config = dict(
    n_layer=8,
    d_model=320,
    n_head=5,
    n_kv_head=5,
    head_dim=64,
    d_mlp=1280,
    vocab_size=8192,
    activation='squared_relu',
    norm='rmsnorm',
    norm_place='pre',
    norm_eps=1e-05,
    positions='rope',
    rope_base=10000.0,
    rope_fraction=1.0,
    qk_norm=True,
    attn_scale=0.126,
    bias='none',
    tie_embeddings=False,
    parallel_block=False,
    extras=['capped logits'],
    init='uniform',
    init_std_qkv=0.0198,
    init_std_o=0.00496,
    init_std_up=0.0198,
    init_std_down=0.00248,
    optimizer='muon_variant',
    lr=0.0135,
    lr_mult_o=1.31,
    lr_mult_down=0.7,
    beta1=0.93,
    lr_head=0.00413,
    grad_clip=0.5,
    warmup_steps=0,
    schedule='wsd',
    decay_fraction=0.728,
    decay_shape='linear',
    final_lr_fraction=0.0,
    batch_tokens=65536,
    seq_len=2048,
    doc_mask=True,
    train_tokens=903400000,
    steps=13785,
    dataset='wikipedia_en',
)
Each number is 128 + 24 x the weight over the matrix's rms, rounded and kept within 0 to 255. Layers, rows and columns count from 0. Numbers have three digits each.

# layer 4 MLP down (transposed), 1280x320, rms 0.0457, rows 443-609, columns 200-239
117119154168138134149113098132117168146121145141153104095142086156131171113118138124113117114146106158140147077121098142
130119162127119136116119106148124129079114133158141131119114105158156089149095108095100136104125134152118118114111108109
135104120143162158086156106155114115121102089110123114113103128136113120144138142157096108111111145125122095150138100140
141103125138075085103137158125094123101161170149113131110129132137133130167085107141190095140127087141104105108102130092
142137103123126117151118140118124111062120131183104144166171084115104104113083129142092128120151125092124144156113146123
111105136131130084142083069096107122138118171102156133161086131150093126144121123156157136124103103143105100104106126128
152097141157178142142146130138109165151121125132134103118133093171125152115140137134178106133112112125107145149105122112
112148139157161158153098150129114184126122121147131103123089116170135115141168128121117114057126122078112121130128107135
101087107117108123086082147149138080115190137129103122104101140131142123093118088121144142156151121126180086094129133179
114138128108151124142165153178093213123115148120124127096095142129103148142193107158128152082107174141106117155087132136
131168135174100097133121166145135159081159120132093138164099108161129105104146124101152140113106151133127121127094110152
158174105175101161128110089112101120180145144147149089173151148108127124098149151092163164158135152101106151142091158135
115181148127087094100146119132118110096095163144134140151128128153125102129145103130151090127175154122103102174163116092
140102120104108113123106095146129151153137147147109055112168105135129149113145125141167114140144100136113148086153122159
120114201130143115152143082141134104134145099118151144115127142172158117145096099090147106102120133125118098139112150081
110106107141125108107170143125099119128119165144146116129147162127134143117131110126115108157132094118120169135132138143
124103116139118146097131114160172114169114137129097164093075136129090147166126093099112151160102082121082092131112102127
104130125153141113110134129125182113115149168179117077119131140152137109158143116134084141158133143139070118112135107161
191132155089109133111134150148129129141123113165105107131121166169136105165097094121169140175145126153123117120150145083
120143135124135132136138139137146146132134122112158148150145130114069124137111157127140122116112128130123173114103144104
130136138098124114159149145163065128168102125095138128119159119107110146115182189131138128107116110154124161171097125126
160118096132112113145144125125125094095121119135158108147166163137127123096190108112132131135150140104157134122108112120
131080119170138142131124095147128153098085146149155157065113135114138111138144098128154148136130151131131139119135147181
108131119115141177125124134136132149160157159119202155127097099152079135182106126121101142127131120139112117117101163104
118129122126127147141129125133126122145098135115125127125127151171113137140125103123141136149148150127112145119176102186
164108120096077114084124129124175139142094152200126171092141150112063134071185173174210141064146147104103110155155127083
060110123117100180134114146139090143142150124095153121138139116121101175128131121145083109138104119102144123112095115112
127170132064166143101097115105126094129135120137139139123122123188150113122089107147121144087147129074094128168156137130
158135124103156132129161129129113113121126127129089163128126139112119131118144108147112123141104149111117121132162141108
103131146159162128121123170114126087104124143100102149117150164098099102111120114135133142148109128156098125168127090113
121130112154116145152137138124145111132135154097126143103134121100115126146127091127077151141138175130140148139119157137
116121146144119132137098171160070198102105078168120104190136143092119118080101109106117118173104162142071143113159155158
118156130107160114153140137172122122125116118090119130141164110109146153141135123097099131150179099111119144167129161092
182130136142134135083116138143145118124118112158139139177141147123070117158121118110193144112138163120113156124154087105
128142160133126116149126158108127140096145120123132124158144117070127122144126103128131105116108114098100137160154109154
152140119153159150137175123146123139144110097135119131158133109083122114131130114164101132106114131128146153062103125143
075158125127137127115118112130155113122127105161097110094111114127130132154116140126087125108136137124111095130142128147
088151127105113125140112151140132138091128140120164110131139096118125130137147119135125133114137131132134127128161140133
193124147097108132157148129154135154152158146145145110154142163114168124141170139117157159119119120115082084201139155161
136153154152137132152108121111120107145115137120148169120124159144105125131115137118157100135153155099103100130131163100
138123157129105171127113129113101132134129088161088098175155113103149146128111116140100103203159116134134130158138100135
108130117108152128107149155129133125136101093163126115138130157120163129161141141107144116151131134122140146154073116143
087156140108113146089103126133120095106137135105120185120153116130092134124144124129131123165086142132112144161127142123
149097104131147184117081107087126172143126131131132138163137079108166167139159132150117103118093138139151111097109141093
156106154130135170158092158068121100107067097152133152143165127123128136112159108150137130123138139128146123107128150137
146133110099117105142153104135119147095083121122144124073159105100165125151122105166115081113133143130112138083113163097
117159145113116095127147154102174159082139115127133114146155133156103116131140173118108155144138157131132150104127098146
086116139142123145102137142141148088114152153104086121127135085102124103108098127133130059164099122169119128130110124173
173134102150134096122082086126099134095109166062090117123165119139118157144144099120113136155089135138157167151125163146
134085155098126132117133162146127152117124172158145148152140119127121131151149089151143105109161161160111149131156090170
128209114131118101104135116138124160119160117145093112124108133085165112094142065173144128116128128123103135144148112119
131115139116166138158097148117115139142104137124156113158133148086141136068158190132102136144104134109128139180145135107
136163124082149126138170136069117138122140104164151110160158115161149107093164127142168170090134141122138087137140128103
109146120111123146115138143116112113135137108098117151106113152156136116134124147125142131102138129115143120132122124118
178167138143200136150157158095163105150132110151160067161153146136141117133131135100096137156167067108142107111135112120
174137190120156097064132136137197127116141140128166117093069099110129165138091126112136138165112125154115096130146108120
110124153110148124116142128134144119105130126121125109105138135137127115120140129136165113118126131135127130165146122140
120155116131127155109084118131149126114137142204122167158144160101119149112110088168162086087078156100147133114151099118
123101147165155108110103136149126111138109140075167107121088104136105142149144121125105108165132116129108145131082104169
112104165128165112117152130162088121094124150127180102160156102094133119124117110155155107103120127113116130080143143154
111116107135134130128113140153122137122131111138153133124128134133094142143111135109127123135132170156093110128136135091
164124149142148105111135144109144106164141155093104131148118143121109117098116111117107108119160120159150122146086144141
159110151124158125154147135108104137158148140135147141105112146144068132149143134141098136127151142133135137157110159094
139132118169133106121138136181138155115101100204072159157114134162095131125149134082130171153102119139117133137142112209
149105143140124121099149126127115137107165140170143123166134135078105098111139127088108113136101147099150124181168154095
131112118098127127128112121120135085120110129148102131147146127092135132145164128149105121151171148054127155159123160144
168122158119127099120146110138111149145143132116141152157127136123109149093131150092095101157125101137111133098096125110
138131109112140084149140132137108148087145118149146119121131169106118146149111118078152147103116171108165146142154122096
163135092120130119155133152161120181103182104148101169137145183177102173125135080163167094186098124163112134131151089131
126135162108121101132161161138111110116111133137140106111176103114103101145123152125104114157122122135137152193118136164
087104132087133122122163111145155089126168141115110192140127137121134125133136167110136078146143131095122206157122130104
121132176125148170099133122125116113128106117137131139115106137088136124130163136140103128138149075132170141126094112121
104130121096148164139145138142113111150163110085118125152163171105142143098138165091099129139144143101149100153145135120
134161173085194104094055113110091155139121164152118168117104151099112131107133113102180113124138179114163152135087166175
151118102145133151152132119141111143139150131116134142141135159131105091112138126153172126119104126144101158155110142097
128115147168153111124123076132132111130151148152132158102139105145097124110138122101145150132136168140157168130125088115
139096149141116120168135107137153136126117139158122108148127119123139114146127109115121132123109147157125141128119100142
107130122165132147135139104093170185138091146226132140115117115165105057119111103138114144151129130097133103194116140137
131122090132154131143165086104148090133112151138173120159155163102138098104148142126130122125122159087101123142157140105
128097149178128148176137075149114119118085136147134093126159082128123107129143107104107142113106134127113173096122135096
142161128079167147137125115190152111126141123108093157165145138138140142139132128117116120087110141159147130131110159110
116089142115185115131079121111106134129119158109163080114109149163150140100136130140122149129122139144108126106122150099
106112131109142135125167169121118122136114117126120112135120131141138110140115113134094143152166124107178120117142141098
107091143098172115133161125120117122130119115128153110129135135130178101128118119119137107093148160113134139153139106078
076151107134161159113128080151075121101099109135109089080147094142131163095121121121116107112108152105129116093136128139
085135112144114091099121160117134149147111142128142146073167126134145136113128150137116115157164117135112090127128098127
146158131151196132187149124134101123155118098154112134140102108139145142098164133146144124124117139082127139129123131130
145112134161089119125116142140102140087121122130148138109147109159150118143128130108128114195131104151126133118134130156
137133097132106093121156152157114126128100091116142121142154098135141112058121122126120115110162133158153137096168126102
152137140118125094178095113164141100161114142094145123137106114141078102138118165098104164149141141138134155106114107114
125102158138137084155134136101112121093138110161103089111081119069139135168167125107177093187112149134104125124165096128
103158096113114128101121118097084152091115158138094130117082100169133154090118125130125126120136117129078141122120114118
152109122185119157144129141148117101145100099127100093157155113127127110145096163098089106128127097121121142073099145146
146141096122116152148155131079109131188135146121115121136113100107147124125131133106147105145115089104128162096109152056
127120151156095089088101136133087114086123086158162134093116081106161093113119107149127118082147145165127078139074116104
139098098121155137107124144114138173157165136143155090123128133137158074170167139154175104133083117116102089158122108144
140152135110103150101129135150101140140111146131104157103147149113097128134141159113106075126152136129104128108113141118
122180154115111118170130144152133145091120148095118129126136130150094124131128149133151138115112130100138147140159137100
096184143145113115103116083076117168129155136116169118144107122136151162106148110126092143121103133117109130089146134096
141123123138147141173136129123111119111128130119132126126110086132116171132159136133096118111113140149133131141121156128
147134143111188113135115129133146118161143152172126133106122108098165126077121145127162136123153143147164139114167142106
097141155153157099135119126149097125110141162148152149133101125141099157151136130104097103124122131116094104135118140098
130129129111128084167126102109116098119138097130136138147145151063135114097139125176126148134079110140099121160094143104
153123143092144133117101151108144109132122185114151118123158169144103145135133112140100186136161162113150154139123141110
146109127126073087127156116154110118114077109153127116148156133135135102131118072133171090194124151130141128144169105097
135097164135104108090129155118140159108142100130128155119122132126110155109132092154123130116144151098084119070142124103
135134154139124141128120107132090103104118115108133116157143170129116149131118113132138094138135125116129146113105117131
118097105161135095114156148112124135139106123154129168062142110126119134088098100123133150118124128120136109116165117101
117128126133107144131158135160144063153142138095175194111080138103098113161136163090110130113131114097100123149113118121
126115119106122140132086105164097152077147140111114134099110199091115153145157156076109137111133107140137141126119110140
146115178063133134070089108104137130144142116175112147154178110172149130164078125152099119158089172131132129083079152135
152131092117090101161078103129168105128119136164124088152149126146090097099143124178117120137099165156095164180155131109
115119098155116135135147173122126151110160108147170142098177110124106107121132147142112097106154108123101105136093111155
129120137140129130098139140129111200157162085126129119117132160115119108131144099130123168172194092133124131117102115145
093153170143123126117097121103144109145121109148114156125148158129115146140176111167128134103140178060114135108146105122
079126152156148116116126161137160115071109148143121116114127093145138118096119117161121090145098103143134144120119113095
150140121133121118080144100159119140131135152165075101122115135104139104129157143132113111163130138127113171148108093095
155129131106137168105096117156141140162122094140116152155071112131076086131158131170147147101141119120108148177168122133
123083119124174102129123129106138166130151113103108115188126160118103125138119118171127126100139137114153127057079151147
160091141088148177146145127119134135075116175158154107123191121179125136090168178151161106105096147085100148116143116155
139100118159092150143140152160117127088111112151097133138145119119064172135127123134122134100150124127159071118159095115
101077127135152130135110142121134144124113139122141126116100123106137135140090120124125119119119129133119127115166084085
184126182108079117145137146134065114128119120131050182169158137118168113156113124173158105117101136069121143114118143160
115111154086128146129113158138146106115163150116150113157149137145128143139133138116136118150103119088132114128071084178
106136144092199148142119130146107146098139087134159121134119126162136118122155161137125137128170128152109163155169126131
122117127168124113131099148141091132136114133156121098130099086132097105172082104134125090156143172171142168124140108125
145135156115152122167119156109167107129119104144125123132112109149146156137086110133125084093145137104150156137142123078
123099123128121078126110128146101142155111110142164086173142102110130103093110107124097155151090145115110116130177117154
114138143171161126106146108119090166135111114110166138122149178105101117113164114161132155118076089169127142120102169117
087136094118120136170106168142130157116153118112147156169117111108145191116158154171161138133113159119140066155096085143
139156124111152134102105116097136141170145182070179136111167136156206109130113146127081124081156110113131121117185160116
164132134146133055113114078082143157150155124137133147162120117136117126164137155110147132133151130139121136131131147110
115124133144156138135120116179107132159121148141119131127122137199117098125154159135117176174123099138133133133141176162
142152136120135060150155091135120137155165138157109178101174090123117109151118126117068148119179146156126130120131167112
154148140097126119144165122114129127141120157113135074125128095135127138135136131103169107140109104133120123129103135106
121115102111135137135126154146133165133123132098106111140132067119143100147123150126101142131122135127112171124164122123
100104157134101144137119151153135150151129116119108087130154139127088140140125142134126099119158112109123165129158099123
113160118106105165097131110092101139143149117119169121151139123152122153154128108154107127169160143130145107151110080131
078088134135169153079109114115098123096075112148089159107075122077132145126104197142126132118088132129114116119128161173
130179111148148146153140140102152076137150106164117113167163102144139116153149093118098136095171103134136141147141093164
127107162133158098112136119140132146124118123142155119132139119135173126143087111138153103115169121138135149060117118150
126127140148157088146093153097099076176131154106106146120108186082149106110107127106114108126153145166135118091110113129
081153127161158092172144118124087156124125104140119129150133102146137149121137153138126135158109116139155123114152153139
096117130148093174119093115103143170121143125094130138119111128112069144164147095131090163132081171104170140131116117072
100135113134155133134121127136126105105137178107135138133140104136121144120119114140090153140139157145141126097171157134
138093168142117130124119109132160114120163150157162103098127094111114132115117068101117143119108108132125124100105136110
147130136141130122136140152141112179105100147099089132139166130146116160106169148171156141099164108125138126153112129082
121120108090112121118112119093147140169136121160133142123096141149098127143132126109136142101143140132151126158150116098
153122126115140114112133101124159164111146151139131134148128112128121140128121154111189080169083118102115125128111137106
130106106093125150091128109120114140105139118122135108134126104139151106090157161138169167100100187096120084123124110121
091135145117117106117119110112122142142134140074125139129142120131159143137131154064124118163106120105113130139091138095
119104134093101109113143104156141093129122105097115148099134094100128119114135157106125134202102168177128095159128106140
159126136117128081168132132106106117107152132120135147108142098102100097134133106115152130111074096203105144114142097119
140153131158135101119109129127121103120136151097116131121131148124124134146090112133121158142128126153112145142134118120
068133068159143135167103146158153091141134163122105142128124113140111074122164128156117088144134164149135137110196141130
183202158128130139125134161153127152100122141125150161126156125113104136118099081130152092157116174140129132060171188116
117122134146107141095113101103148109110119114157137125120129118115129161138142144136123131140146133122133112109145108112
116161165085107154108147138115146127136109106150138087159167127122159098078102134132115121137128104145109139149110128139
075115143128122109115136137147143156110127143109100178111165136092075115156147105134122091049067153146090141111117128107
132109128161147122152091134092123161080117128161121076140138135123131129106135148136075121147155128149118092139185157130
173118117122112137148166139126116132138106102145142110122136091126105137123156117123141172128088082134121121086119129159
119142125108131128115169140109133100124153139094148138145164130129130089123135131110082149142113105128065134111130099156
140122136150116141151146118131122154136111053133141082159112101126125163127206103148109121129128145112160139132174112150
121118134139148184139150132125161101104121114153129123146132115136183117137185108163120096140147177104128099137122101133
144115124121153127150129083171142105163141175159132117154086120106106136106171106112165166099134137135139101104146161111
106107128135147136144134140141070117153135123145150120140122087145147129117139097146146151146118148116118120141107119143
161144158116090151158147142094143153133164156145110171108105143116168113132122130145119089135108097124130156168106169131
# layer 4 MLP up, 1280x320, rms 0.268, rows 444-610, columns 200-239
172196150125134150103126132143123109134110156091106135105145129119158138171161125158133106141118130137138130125149124106
116109134158100107130127174093137110157088164135035128128150144118097135132159115096161135122143137133108152095144155135
172151135096124101119101137116129125124134088133104106143136115158115104140072131154136140093099115154133136142149118120
109149133161111115117141142129091136175153138102149145138142197105141120155101152137124114115118127148129156163143159135
083187148081102159103071129099125141166152107172121072139087111128128109146127142143147155159149126113104130140116138137
090106146122118129100126082147111168152151137155053116108142112152152119141124111134132129104138135083116153100110108131
118124169118129162150152142125122154086088117152110153135136131116129095159125159139131139127111121142153126162154155135
109126161118148116113115123124100088103079193122197113138095114134104087113138084087105116164161141108077137113136134085
159120135080120126116119127148140104132156087109134147138138134134167143139118132106141172137122163136151102134124138096
153119104091055096137100130143125087128148173155144120057122159099087113151130134127115143126131115144100112145099141141
116093176114182142130089163133102121153127112106160136162126133138126162096112140134122138137157125138117137116090114148
071109133149116133137149142088138171138169160163150134140103146137093111131121098114091115103115151128162120098103108122
080122153132096095164198133133116078155128147134118084130118115075141137120100114135154152065110161168181124097106120139
128134154108091143149120091149114147136119155158119128148086127113159153128110123108126115108137098113124163086093153126
118136138115148125106129127140116113129162110086150098154126132145169090121156133088106112133191097065140127147122165110
121155115078115142127108096094153127121100115126069179165107118133122123090111122101106087113111121112119074168131119127
132119134121147128136130144131168085115086075171155106123163156204089123066113158177138119153196112153144131148100129090
131115161128074156136142132130082167210107153163146076127149143118167116139174181131120145145070116136091118146158111141
149143131153133107115096075111139105124096174130097131103127109177111105120125131102125124120167154096128112134133086138
115133141161102142089149131102106148157168155099109117139083150104111144116145139172123134138143179146111113095184116118
127138114120133128143159153120105143173125157091102082143119164106138142132140107072139091114078101136104139138150165127
141128133130067100136162090151074097173104185118146117178104112139128158146142154155203154148153118154094132123106151158
111128211172154141160122124102100110120119139144147078123094145156146147143143146118148138070159103131148170103131154137
136157108120139131172145108098070106086120145120162120084148094124108133119096139083117143083114090124119095120128136116
111129156111139083139152143122156110126093117161089108078122110125132190114067144121145106147128169142159101157142127107
115116114103125086118075151123143141143112117117136114135132097141118113108112126121133087148187111161127130148150116140
108199114105090149138134107093152133107126124134160125180145148167134125079148136189129121074146112130154121114145153157
114164143121116130128122051160146114124105101090122126138153125091079131113133132102094127162127140129111115168148105106
080123120154152146109154130124097127137118134174156137103132112124148163126111180085158154114140116103149146111108126145
158129092126094128102124096153161150165139125125078091107142122163107126094146137082101140105102155118143147095147144140
119120142133150143146101108081121111131103097103128142064148146157160137103092138105143144139100132111095116116149132114
137137109141201116161085100116107131159134140075136130152099102166141135103116081136159115147153149163139133153162160135
104161080127144125094137139085148119132132153172092131115118161099166147128065128099107126101123130138134120084118156161
132143098147087137142138095104126142162173110099157120163080128171147111126103153163149147155146160132075120132098111098
128111115097125103131106158128116119120093092132106137132119154129134138137139131155137114125112113119125117106100086138
136155149131086130146108090083123131130138123125173104151110151143135149117115143129113136144120138103109101127130134092
111125060126143144155142162106111157151132108146156106091076160145161139126180124142146150108135120125134109107107186128
122166095107136079159129102149151152172133086119143110130122139158119116074155179118172120135137146112108106136142147097
161096152147141112150068162117102146118141132093185104158101116110158134152116122160116109097143106129133159148149112154
099113121108130132148100113127133136128118120078118137149127080148118135109165146142089148118116138107141107103124127131
114138127084145116110102126116117103147114160101111148152088124123154109114146128119162132135118122139185127145157086149
166144127110134116106151155147130124127160131131151141161136162132110134088140117176107163102144186101119081101125133116
133165188107113119157096123149136196111103106142142127099146135115120096140109142111138126135101113085119118166122142126
128105148130119140172112138112122151139130135122113117110111113168113119170136121118119110126115123127136119207141135136
111140121140123121155132171152127091092148118074132154143152153093118109128126143170108117082129169136090156165111163162
106134060131129108147123119116107139104102119112169122108147137099087170121102128130149189093108124131163160135110095117
111120119104131129104127143153146128125159117150094154116097089107096121131103084121120144105164149142090089085133126143
157157139136130137082051125150125109114067100095101155131109138101136137119105153136146112074150110140149149091134112173
144108144079114148131145115092102135128153116065118131107166112135131126106153108112078191012115167107153150155141139128
124144130168111109132157139081120120158177112136094079098121163064115116122137137146131141130139103105145157135115152177
141140128138145159158124121124146096126159086138078134089122131103127114110123114082105143137172099146128119089161166119
144132111107101127150146132101144117089145067149127111142176158146148105180120121153150140103113128115099108128127184136
147116113145139122137115155125132128126117129143133110144138126122129126111119104128125128139115132115131137122138135126
135136157113122134140148114116115115145185139110149131103174195157130143113162132140116111108118063156117133104149097128
156105130140126120142138095137124097116135125137092126145183151134133174130135132160130121163108142082133120189097111144
152147106120145130127113125120110110149134133121135141114125149118131142131108137119106133128129088134130110108138123109
200126116095152153158122192134166170133132167143095078111107093168105112118143131086174124091101139121156177064103109141
081118144145090160129153111086112054123137142137170124133124138110070131169141135146160189095127142141195084100140120154
129137101183134123127101096124115155115153087127144104129155140109159098135129136150147148121128115133127112179144154107
145088117089103130134123091121134125114150153118106164125127150153097094140131117164130162132145155100108082159100153116
137156135089093146108115155122159075135152151131149135128139123124092151076134164128126119137094142129101104163097128133
113086145135099121140112119145131151104136094129118123148106142117132104102134126126116090134122160122127121110116122139
111105096112125097156152097123083148114139122148149077121153090131133101152192127139116113135113148132077134107143143123
109115166102147142126132119129138106101130133107132142095140104122127115104157182050140131106143170080209097056175125171
132161114099100162143112112073174164122115104122073108159121127127131111155132129129131153102162105111098135115141128118
144097142078090148092173094134141117117176150131161178152145119143139145110080122120151124151107107120150139197078126102
132105149115116156163140132143133161096144130157122140096142180115076134188117115124157077136150145116218132073135155116
148120110142131144127100161166120116119119123118079128123121151101127143148096110110126115135172114152117133140147164149
118129093133128099096140146156123066114136154165125167064125129134133147091172147124183119130117128153090151148163088110
107131152120151093102163127129104118134130154108128136146126115148126143128165180093106111114161181116144145167104144152
150116160121117160139138113121134098134113144094124133123147156147110152096152141167140147086121180129134120108090160111
169099137120125149133100132132121171098117079140139101183103076120132122138118107155130135121103151140152143196134107100
148104132152109116113152111145133129107085134123119122096148128095116080166122140128139116118137122103139141106118143125
145120097079116103098126142164158132143125124146143112134120158132138157131134175122116116120131138146133091127084116148
126129140123133098124130151158119116168133126129126125122107136103174115119115162147132109120141119146172135142128125098
130147101114141110122112110123116125126129147137140156124123138131105158109135130119124136135131105107129129130140149114
120105146118121118101189077099148138107130154120128125144136133114123155133080151116129156090168150110129097148098115118
144107132146121177131109123129158111116131094120125115149090129142151158101128159131131096113151117125091093139138141157
098154162115150140116075127130108154132100147127130123128124105121156097158100131145147134129115103125118179097168165152
150126107131124090102110140135143137154122161139141153117138105171104138178115159108134131125154171102114117147141153114
154129138131151145148114110111125084138085124139104116146132117104109139107107134067115162096149112187086128139133142136
177122152111121116126150128109122103110107154117097162133135129148157112127119103152148115141133141130107117152142130116
133145145138087118115137121095078154106137111166142142170103091123102150138141145129155133110137148108134129088117131142
147188158144038113138142102117147091081119106093122096149134135097101162095149112088161112092142138181123145109130137118
132141107113151109101123154139147103123112128129084125129152128131165136136163183161141155141162098096192126118122110166
109141138157120139137178108156128119162123146115131133137130092146115113166116144127115124115164159141146133172159137101
120166145147176121129159130164150167123140146144120113122113152091120160113162129050170071157138162161107166124130150150
166134162134166179162113169129121104143060126122138053105104188155112114183105138101121156065131138091147140146121106150
180169102107116098173107124137164140107165111130138134155107141112102146123148188101159148140136166131133132100130130109
138129122174092194097120106123156177165116153090159134107166123119103111155160118140172131157117129146120174137144131088
127117161143114095133179110156158153156160114092110113140142081132101107129122121139138159121136110127165105114188126134
148137148145139112081151141093113131128119149147190119158153146160149069123082109078152124158103110125141137097111119152
129147138129139142119133156134148131090135120152092130150123103156115076095140138113145147145150193122141141109125153072
078135147118104142093134132148157133104099088158153144145136189104119148140128122113193182134107115148102151148134159107
113104116100132143160148109100115145136153134159115138136109141097098098125133157106126118136134104105101139118163141130
145125159115149125116162107125164102119151150141136133151161143119108139131128132122111171113118134158110092116146100113
136115130143112130121135136132108129140109111163111118124109135113124140143124125136108134142152129142119104108131113132
109122125164133110075166117124140103140111146142129133112153155130126100097128112145132110145158130111117150103141112163
132120136116121205161158098114122161185160060149124128103194158141154123143144167137159123113086159099102136138134128102
115135135132144167119160114113124144156135175156150085111135162138113123132128164097162114129144117129135129098131139137
170141147096106178158143169127146154135168174140164116142072145134129129113159169133136091131139116139089117133160158123
155148121142158124099150173079163118090119188157111187137142110119163116146123112162105105115124153153145157169140108143
116123125167132136153155133132110103123155143143163144102114137102162188120158147151142110125098145107155111137128162144
137155169146106133150162089081136141101102117123146111138128151139105098141128114095155064150090115099153109182111142153
141149145162125105105128109129153172106115154104165105131158135165066124094141119110118177078138158074177150110102158101
120137115126143106131135180138125109140141150129130135116171130105081120134144148079109182119130108161116144124142141163
104097147125129106157137103120097089121122086122147121114124094129146138158129179138110112135180131101122160137132155101
084118130132099114111106105121142144129108126136118140127100143126087129136152144101140116083149151152126115134108121168
122141158115107111162102137149127136129090135142094145127145129160122113116119099140098165090136134159162170128150137109
165157182086193128079102143189040140131102139105176117116070122111142132094182159192142140172139171118088131089131133124
166143157121123128155108118107150103141100140137147093180099137174135111113143166116127125156143092112108118119084149089
108181191145074092146140147119118089116135157087104126152114142121133126122145143134127113124162108130135120083089110139
109105137122101145118159122144117138119126160157117093129119135129114092148078140140161134152099164123131131137142145085
167101136114083140136083139128107126186172137161126101173144106159115099117112102164126096086157132080148108147122162121
116155077130140112115129169117159089148121159105119115114133145123128133157122206124104151095125147141148101163115119108
098150112159139128103119137118103148188120151133118120163134158149111122126147177131150161148093168131127103109097150117
159080138123108127122159099091094123124131091137146162109105114112122133129108156097130122130146180118127157136117155117
155065119113112123111088139122120107109138158142113113120141133078115163110117163157148130070133103170176146160142140171
137103107105109118122106134154105034107111161160123116113168163159135096173151086129177125153132140095142184166149165067
137101159124138135168129141134097162101176115131160095088175110110126066114127149133157158146136132128170120130125155136
137117155131136141131117115123156146104133141103168120133146087106132101089115134131135142083133150132137098137124140127
116147195106181127123094160143089110100071093128118120091122151109111124127110138080167105104157116153079159127152158146
123173146110112110129131149145134125144130138103141163100106157121125130142073150150122123113086177141128122130138128106
121129123070138124135109129116106119132062096113149108168139130097155117103122093140133113148116121151142118125127096148
150138136114123128140126137126143158131128147121138125128132123127111140129115144123096127148113155124099067128117089127
088121137147131115121155129137097131098151103126079088084113110129156131105142145130133163143133132143142119130146117135
147117127127144140158142153108107107130125122116132121154107143103138154174108112115098095124131168135162130127152162128
097107120100132082141110103096114150182119123121112137137126122108172178161112109108133096117101102184067141089112132145
154133096115157115139160181134137143135171153128141099119172107124144128128141087135106131094221126134082114126140146076
127130121077095121129105124119151129167138133074164152109159154134136121131154193132109109141143144164137164160108174171
122113142147172162132152150128146142147125098113140156171146129199089151138118145152152104152103170134160135083158151156
125130140076124096133130158118146129114148096133113110147091102135154119130135110121154106127111147132159168095131102160
148126120117135161103164103054120128117129086104168151124117160110163099162124154167137162136176082117109125120130132114
117139134130130117139110129142142136137097153091156122142144098127124111107092146180138098091138156102159099148144144145
111142123106105158140147130130104127115124148153130101151141139142092119168114135127128126138137089159091160111112165106
118132167116130128142120086156111123099135113125117108182161136132092137110112132140136132084110112105120097114114136146
130089143131157106137124157138176132118140103137120105134125127112161137132136129109131105082097123102111084139132138139
108166112118133141131129163110111160170111127113043142102133128138136148154126116111139137182153145143118156133091129200
114134155150105112148110083163093107124105123090116120137139124126133129109112141123131157095156105137104137140155118108
150145138155121103130121111136121151157143127127111126155082116123153107087122151121093139125102105132118117093105148123
137144126166122130170177118160144122164156136127138111137170149147123141094144152099128080062107132166072137139149165069
104118125162086133097138132095131126102109134103139110112111152154123113101148192105097127112127147119143136133137139136
154131125127141166131115147129109146084108188107124133123179117117150077120122181166108146096088114101124120141132125085
139118153128123112132162138125103146142106094104135108118108130136126135134113125149156113181163124150134096124138157150
133115090147128113093125124110106140136138053136128168123166109092147152134119147109144103138075151136196152122099155093
175140125127129109170078128106142103099125128109071115124115134182176154121169137151155141137103117148102136080146121142
135152117157123146138128119122111093145116140128139096124131126140115130157116154117121083137140116117128121142077120124
094146131124123141107120114158116149136125126128136139140090111117105129141137135170114136122141098117125117145148104156
143111158131147113092128125157117139144092150141149128131135152134108141154145123113164130106092163153130115090139170086
144119110124139133114130116117118120109119113160164102124111161160111135114097095166159159122166151143147115113172133150
090160153111084154118179140106122109143135140102141157137154122151138126110072097152149175143102126116110135116118106133
143135127158139150164101111151140139143134138117161145146127090133082125122152180120179130130099129148090155107129111127
137130133147125135146135146104121120113112108129132120129109113153154142130122130129106138103112164130121119144091143145
154204150121101090135161105115144121107141097142161101062144088115136162065114148148110156119126139118131109154144129141
130105123145133118102165152152126124123142128105123131086167116159116170158109126117138097150145177165125163130141070149
129101144104099143083128177098125108120116114095111146128118122104166124173150142113124109123135105101115143155141142124
154135130108176119138159117107131109131160146124156126129144168117152132131110130114125139109118133116147118088093125166
108154115136166129154159130066115124140125080103125147135183114097140141088119127139108113110159122110189069081144120133
089107141094104100139113142119091139109151138093134167163119125126158164149138167115136136129108116121112145109121133131
152171094175101142164119079097139141144089104132157130127147074107109164129072155110144130113166128078127163158108097132
120093114113152137110152141127101127116102122068104109157189101105124139072104128110113091107153157127184099138163119124
149130097169151155108090092117166123164113158120148141143123174104107135122135131087155104144119126146126103117110121143
118131157128153098123138138108133119147106165131146116121155184103084094154154123121132156119175144148170148125111155149
111135166112124157156110116134126113125088126139127101137119111080116148137127121123117119152140127108102144104129118098
124121126127152147139137131138127114167115144110121125159108140131129085086147158167107123110128132115129144111100137140
133132154136098154112131124148097193130123113120154149162158140134162144141134120155165123167170099142157136136133134108
130082124120140181122128134142084131077149145174151121094133166114124102096105162111128116058112139165184109131161103103